Each number is 128 + 24 x the weight over the matrix's rms, rounded and kept within 0 to 255. Layers, rows and columns count from 0. Numbers have three digits each.

# down: layer 7 MLP down (transposed), 768x384, rms 0.0304, rows 7-66, columns 336-383
# up: layer 7 MLP up, 768x384, rms 0.037, rows 8-67, columns 336-383
down7:116139155145113148111109149097132101154139182148135140136139124151133103104136126118161139158126165145150128149092179117095098158105176127078107
up8:068184155130141115104144136119142119160096156104156118094116110124098162102134117148140123128129119119116096131135121099083099121119088128162159
down8:163112148110100123118099158124124184172122118134151164155158185126155160129120164088135130095108105149103145121123114138092160146093094132094089
up9:159152153144122168128144142131124134143101131082168123118160139107136113131178090164120114115092103098122086130111140148111112115117139120123152
down9:162117139114116137106134114128140121117124107120120164131133115112158121087151096138121134127178138110103137115133075121144107140120147148131087
up10:120101108111172120118111142152151132166185117079121094114098150114106109128120110139143166134124160150109148078107144095132142130145106145106127
down10:175126134143147139086136104141107106141133144173124134120145094122118118097116136146104128084088170134100073142115123094129150133092138099112126
up11:142144149084178119108115138164160118131166130139154189140154096161140110062135131137124110150104116098153100108161122175123129126119132118145122
down11:143120082151106137101147150122184161130110157114136108113113139145056150165101126122129116117126148162109139163112134137136173146116138102089123
up12:139071111152100184154124152093123158091111118097124126102131197072142106148119164166117103104072159060162133114149145100144132112119101083200148
down12:103088169150070106158119112125140143079107172170117112219137113138117162115106092116149104129170159143132077119191150099129149093134105067162113
up13:097064173197122097090070138114131122133139104137123141140182125123158150095099173149147143157129147145113104134147130126143095145073137131161094
down13:064153081097145115068133127107115159147120132095136122131124058137103106139124154129125119147193156161133091149136117088106162069143135108140034
up14:143111124158135172105078158159146173156093141093135135137189124119176133139110113131145123099126108111108127046136144126146138128128161122101152
down14:144128123152084067189143107139059100133144124120164112126115125124123161160154166091097083091129120153141078143139086166093127124180089126136151
up15:179145097182085132110116115139136172121186139126113146111167135127130093123092125109116095145097093106144114118112095103156116151099097141145184
down15:099145151118122146128110156105135129144113122132129070129141116152150129065150156124134161147153128145142108143121120131179088117183158127143165
up16:125122097097187117087121138131129106118123153127190147164141155126141069115160110157126133163136086114151102117168122127095128121147146137120101
down16:140111125117108154132111138110144093117136129123092119149107126136127128151094142148127159083137108149102121152144132149135091166110133150137124
up17:091135137096108119105093110164077123143075136112167098113129131106135132138118112124145107138161105159148136111138074104172143116179157099154122
down17:095104129128145124084103092105164142129168114091133125128089151144144132153136132137145170169122147163069138149130137136149108200161166105157098
up18:120132121144142145085114124115112149111154133128102119095183118103136134097103167120126163126137135124137120142148148097097098141116112153150142
down18:118158123144119122136148140119118135123149089141147168130098145154147122147102117128159141124124131125119142144152089135119120131118117104126098
up19:169150117113100150121111139150136161133168146102135156088129151096120100108171144133097119103114056136122059138133108136148103161070093146168126
down19:113163183181149132149080109115162166187128059139118147126122151143129116108089101132124084123113133113144121203119202106133111111105146082117181
up20:167093106161125106083144147107102103121130108118150120138148120139119146130153110121091148145144138141144143139091110124114113125129097206101133
down20:156168141157148135136130097133096161148149182152143116101108140141112091186110136159189140142146103078121139152167095118119121111106132144138145
up21:057144136189140134168127123133154110146111132112086133143085117096128127070127110133108144141136116145114097095101156155127104138131125092141132
down21:141141131127099124109171149118094103141116143146116141111181089134112154158125116130127115180127127117075123130136151117111148152154113133126114
up22:124072125161145139163162146122121121137130136135129131126119136112118132131096120165130145138124121114080145102174142106162129122095119132133140
down22:109143155125109115136146122120128141132148198127121114158129130086153172072120169121100128110138122125111101172087117133123094096091145119070101
up23:156104109121104141112117160178116085158089145122091137132100122091156134086111180150091093165117123117117102142129116129134131145114100140123131
down23:170131102119140171125099102117148108111183096135127157158154099128112095107104098159159161146147120152168090185150153126156131127143134146102129
up24:140124138157176122140078137158130129145122161120100170144158156146125147103150099118155095194116089117113114152117106143130138123093150124159174
down24:154127143124096138120171136135127092098111129141094129129102145135120120138135120134113075068126207132121133148164149126129088175140146108164131
up25:156120128128129133093091149110116165102152102112177167152122156169119125130097110150145154165106104131166121101134152103154124104117126111110137
down25:129128098163169141119125138132142118099142112127136128131133124156110141138116072140156119104135110135148134110100168104137142143119095108159135
up26:137119159161138122109083109184090129172144148128169146170127160141094116087150126126186148150139120098134113166110125103096153116092157134102153
down26:129137119108099155104164088119108124128125122116124107091126113080158140141106121108097105132126121108112096145134080125126114171129111108120157
up27:140132101172108155116130127163063135143139153137164116136105152110106132112143188148084108075144094120199124120142106134089112111129145116105134
down27:111134135111134133099124129106182124120098138146109117109113133150141106141139091126137140180142156129119144130146154099166093149137076109137113
up28:126153106177109159130051166102153121104086136095152131077122163110142130112170111142146123126113131109149104111157126101110135141127093119105132
down28:130139102127155111105121105174096123146144107114143106158130088148090096125138142134155175136100114125084153181116106136183135133119116165134136
up29:117082128135129118078095118131166159121097108128145079140117137125135119098157109123146098071148128117152123131112147089117089112090115140094151
down29:115134138143140110153159118117139127148116125140102171121119154114104093175101132150143169180135142115129122098160133129141137112112131119156159
up30:066092116130156119128120164144097108125114124109123145122166143136171149118132145147151102147139126151128110112130155134138144131124100125131143
down30:122109113124116079157062107110113152158150146111112126130079150109127098163119120127111120109118122127135120123119112154155109177121165151139105
up31:152089141129125120144143136135102089117090106128132102161161158120144169115130141122114146151125133104187097068141116085115099100154116187157138
down31:099157138097128126111117100133112105158124123108092157095104085124093145206171096115147180145072142110103168171151158170127127153113129121091076
up32:133128131143109133113123143121115108184129109118146134149112126149139105166136143157084123140134133137123110139188111166141143159155129106113134
down32:141148110148110116112137108117111108128123136143135136083098118112138115141134121132102129103163167087129141112119095165114133101139137174098126
up33:090145143112118118149144144105140153140162142140135161080109136107117154107147149138106083115122137114172118128122114070113137116093156172137127
down33:117111108156133103115173125122099133105135136178123143132170131121108125126102172093110150096182099150110122156113132163113144148123111128132161
up34:136141106125115069146127169114080102138166108089163197132135129128135152109127115119101093200116113152101087122119131124121138130133141135107150
down34:160134141168126171110123159102134162123165124098114138132109115131134123167156139174136107125152136156131183122128105104123150111131151109115141
up35:117107147140107141110135127103121121199149102150116071167100110159138143102118158152092114098136147095134115125141100128087128155155128123094123
down35:107129130137125132103139113159136122116155151139133185147126098135127149140134107153147134106144105181138085148139147088120148067096120163144155
up36:164133100133112115077160149147094114151145123093130113114135166136152132147141161168102103126126159060106122133164128111132116125112123136149157
down36:135116118143113093144124122133142127166155138092111119131115110120126135115163135134124164149164124136148116099092146113119104154122098125119055
up37:105122115171132153172108157135141124129150125081133111128105148106131125110144150157072144097134125143166115167130110138111104111140136117127116
down37:155146124111119117138139116144119112119120146168133119132122110153123139131119123096144126141131135128121120143110122129107116158130138128098198
up38:086140093169128126116130139106130110116099117090134150107121095074138126127102169143152126145118116121104122122112135148144139150117122128121132
down38:172104158086153163121113098118151167132100080130097156120155144138148127112184116117095115121103153119140110108181169128128115113122137144135150
up39:085181157147124158147077124145181122135133102122103142116142126144139149103123145137149153113127135083099122129116091128139137152104139156130133
down39:176104125103120162149132150109078125144100087122138118170144088111135156145147068107131142123154124117131133151167120112172123101134168095110141
up40:098156132102111092088144129119096135133174128163141126103156132149127147102126114133128125157127145077146091128121131116102110159101118157101129
down40:179129114110167138130132108114119122152099124084126160138101095131111132119156125130115161131126092141093128114090145124128130114139156077152063
up41:111122118109112135123116143127169133130142132121127140149087145111127147150120116149165160139125124126140150095172137127153121089122085178133152
down41:120113159147097127158116142135151107084109130111129133114134133172149139149062150148148123126110152094150127118181167153124100109090152110125108
up42:099117100116126147135141153147148113166105128134124127136163166151161113120119130155138143157146126112145121103160115122128121144148129101129124
down42:177125122078114154129114103150156151118120121121176112110138127154112118159155116121165088100094136106167135133118154127135128110146139142147118
up43:133145153163159159133106143135099108106089107102134118086108110118120183164147073138157092157132108139093136093146126146117126131152124151152135
down43:159133102113118139133117093102130125113147136137127086140172138149111105099148174127126141147126164110185123193139135110125105110138130089101126
up44:129129110112105111119122112125106117134116137134132120116118114166069112139178082128099086110121118176112127149147120144157109141133152098151133
down44:101092116108102132131119143106113156118141102130124100126134077126161157148105119161139155127105132140160118104169156091128139097105100141120099
up45:128174136089124100123125134100110122108146104101126128105125126153116171149137100109159139097156108140157138111147121103145125163171143152115127
down45:107133123132119149145110110138150143122124145124139143136128111136138112139125131146112143141096143137144137129118133144107104174137139131148105
up46:135155125114156143149106138146157127175145098133124117123105146132135129171141094160159150121154115087133110104112115092089114121102158116152142
down46:128110111114090090161114136140128117148112078094149120140125104134166133113134151124162113140099132120147159101105117154106129096154158163145101
up47:143103142135134140092091162119102117106080107145113159117102128108168163131122154135163119136060137137148138136141116107134099101140079117172127
down47:110128090123103143119145073172110153119166126143142122112125118096100093129131143122107087116187122144178123106129138180089151137087127132118140
up48:171086108097141184139105104138146179087170141088156100092159119121132078084141170121105111133098071125176123068126126114141102160115094119128161
down48:124134150168102123111114124177113096155148104103107155126125139172160165069097122111151127143041147135116151116099079131106085179089158132123161
up49:158131154158145182109116133150097130124132158080138145128159147108137105088133092110132119131112107115135113091095129120094131111098131149118126
down49:132104145117104125131106094132158142127132128163102108167102102081085144141140134121115123141138147130135120124097162133146123143103149111088172
up50:153128127134147166135125119150126160133117135111152115137162104123132112116120130126137136152060125111119141136145120145166089126100120140107138
down50:085132090178139116153100150122061097128134132064134145132109070114165153120106124137140071140121083133124095119125101128094120142120107135140106
up51:102131125183150147170100123104118163102091111129116144163099089143182151106156156143124154121149142151143095152113120103090125121130101116109139
down51:158145107125085155103108160159108133151155165123118124133169082122118116126124117148134158110132080120118117095140152126132080131138092124143131
up52:173149131131139163104103116128130152156118097079113125107137148146170129148166176108141161151125132090080150153089099148119144114144143109140128
down52:175144131116146098123150154122126119099112113132149082187128095144159150116121078154093129105123072141143175171118156109144111147101156109124159
up53:107134124099175095069144132130123150118111139130138170127087177127124090129103113123134118136098130149112119107143152098126118128135127161142175
down53:163135097127114180140144123156109109163143118145161108137136123118120176110167120107128114079140129094131140151150110136109118089161110085131108
up54:108106150151119103127152182127134107114137131078129130059157164097174107134113140149099119105133120089120105135142128118113054088088100136109127
down54:137133111115147122139135109123123104134114141132129134113112094108147119110125144147142109137131108144123154110124119126167111132152148136132142
up55:099126099166125164113129108094103120167077115136086096101169108148174142178102105150112118107062124106198160084142132108168111116165117108165137
down55:130106160128093135114138159065160097127077156098112084117156127162106110203146109135140134151158145112098066150163120119127154136129167147085012
up56:107057124160126116119105140185145102166101152113138089119163118111116082156163091137123118178152077171099124095094147117129134122153144118106129
down56:142127101116176105145138085148123125127114101129130110149154109138149135121151081115121142104113161147122096155107133118135130143096166141123112
up57:105164147140145110154127121131130111135102152134136109137126117142144126131109127147136117141115120124147105112154116137120113154153122133137145
down57:122138142120142089124141094135128129126130107117138141116123120136143101176121098139132146127122117136143157078154115114140156148120128111119165
up58:137121130118130093105147155113138105131125112148146111167132137144111131133103099147151118106155140129138142117114152142131118143154130147145138
down58:124131099157135128140117101129140160154156108123132178124051152112158110113136178142100142140092123160081114108149111183113084140101155117137094
up59:090132098134163127138136148120127155173131101154132119133153101133115117160099121124124129143109126117101130146148124124170094158122128122147135
down59:141148146112127141081138115145115126092133111116128170112131161152156139122161093126119114139097119145161162139133111141140166096118125137143132
up60:158092128166129100112117114163159117095138135126159159138148126092095113170143115137160107132115073126144142123147099145128135146121126132173150
down60:122140137099130118084124129132107114159141143114110117180134128145106134121120119160124137113089147139142148161139134126116146136110156132158110
up61:161129144113162164080133115142090118139120082095129128131169122136115135161127164118149151132119133138110168074097134095149152152123143098114145
down61:117135124133148102149104142132138098137108147137118111131115147126085075099115087162103112182110126102125122141168132148106088155122111124123100
up62:107150097132132150164101135169153121104145148097112168111159123086172129103152117119090057134131108154158129072161148131161124116124109125136122
down62:131117103135111095131169121152139111131118097158128121150087116126134127198146137130121171082155146128148120109173094113164107136148106062110152
up63:137094123116130167105127157138152110123090124120159132119111164131118097174088153133097092199115129134100148159130115115118137125157120137163135
down63:124139114135109109140126122146133160127164148103137120129160115085143154098114121132122110099136139110135088119101149147107106117106147111132110
up64:133176110114143126106126138109119125141122106121132117125133119092119119110149119136119130137063145154098148125117135043090114110126143156128114
down64:142127140156101140167174144098112118134104137171129116147138124163151164116139152126145111122111099129114128167091150115145134139098183123152100
up65:152128163111135132151104122118124077149103118157112091118176131141155088160115139141077118167083147138148134123135123137157145148146117152162137
down65:115140128131096117158135163150113181105123147142121132136100138109144161140130126129131117098110114130167104107116129125114163091137099117131151
up66:118140109175097154137057163155132123128100113129085116103069134147105137119111181132161137122124141116128144147132138142143120132148132142163146
down66:106117140099151117114157114129130165113115092118102128150108126120138123139120118109132146073156153160126136091165144164154138126122143138124125
up67:089128118132184108111145160125131121100135087121106110059128124118155127135119149133141141146116146153126099115125129105144156160166131114151127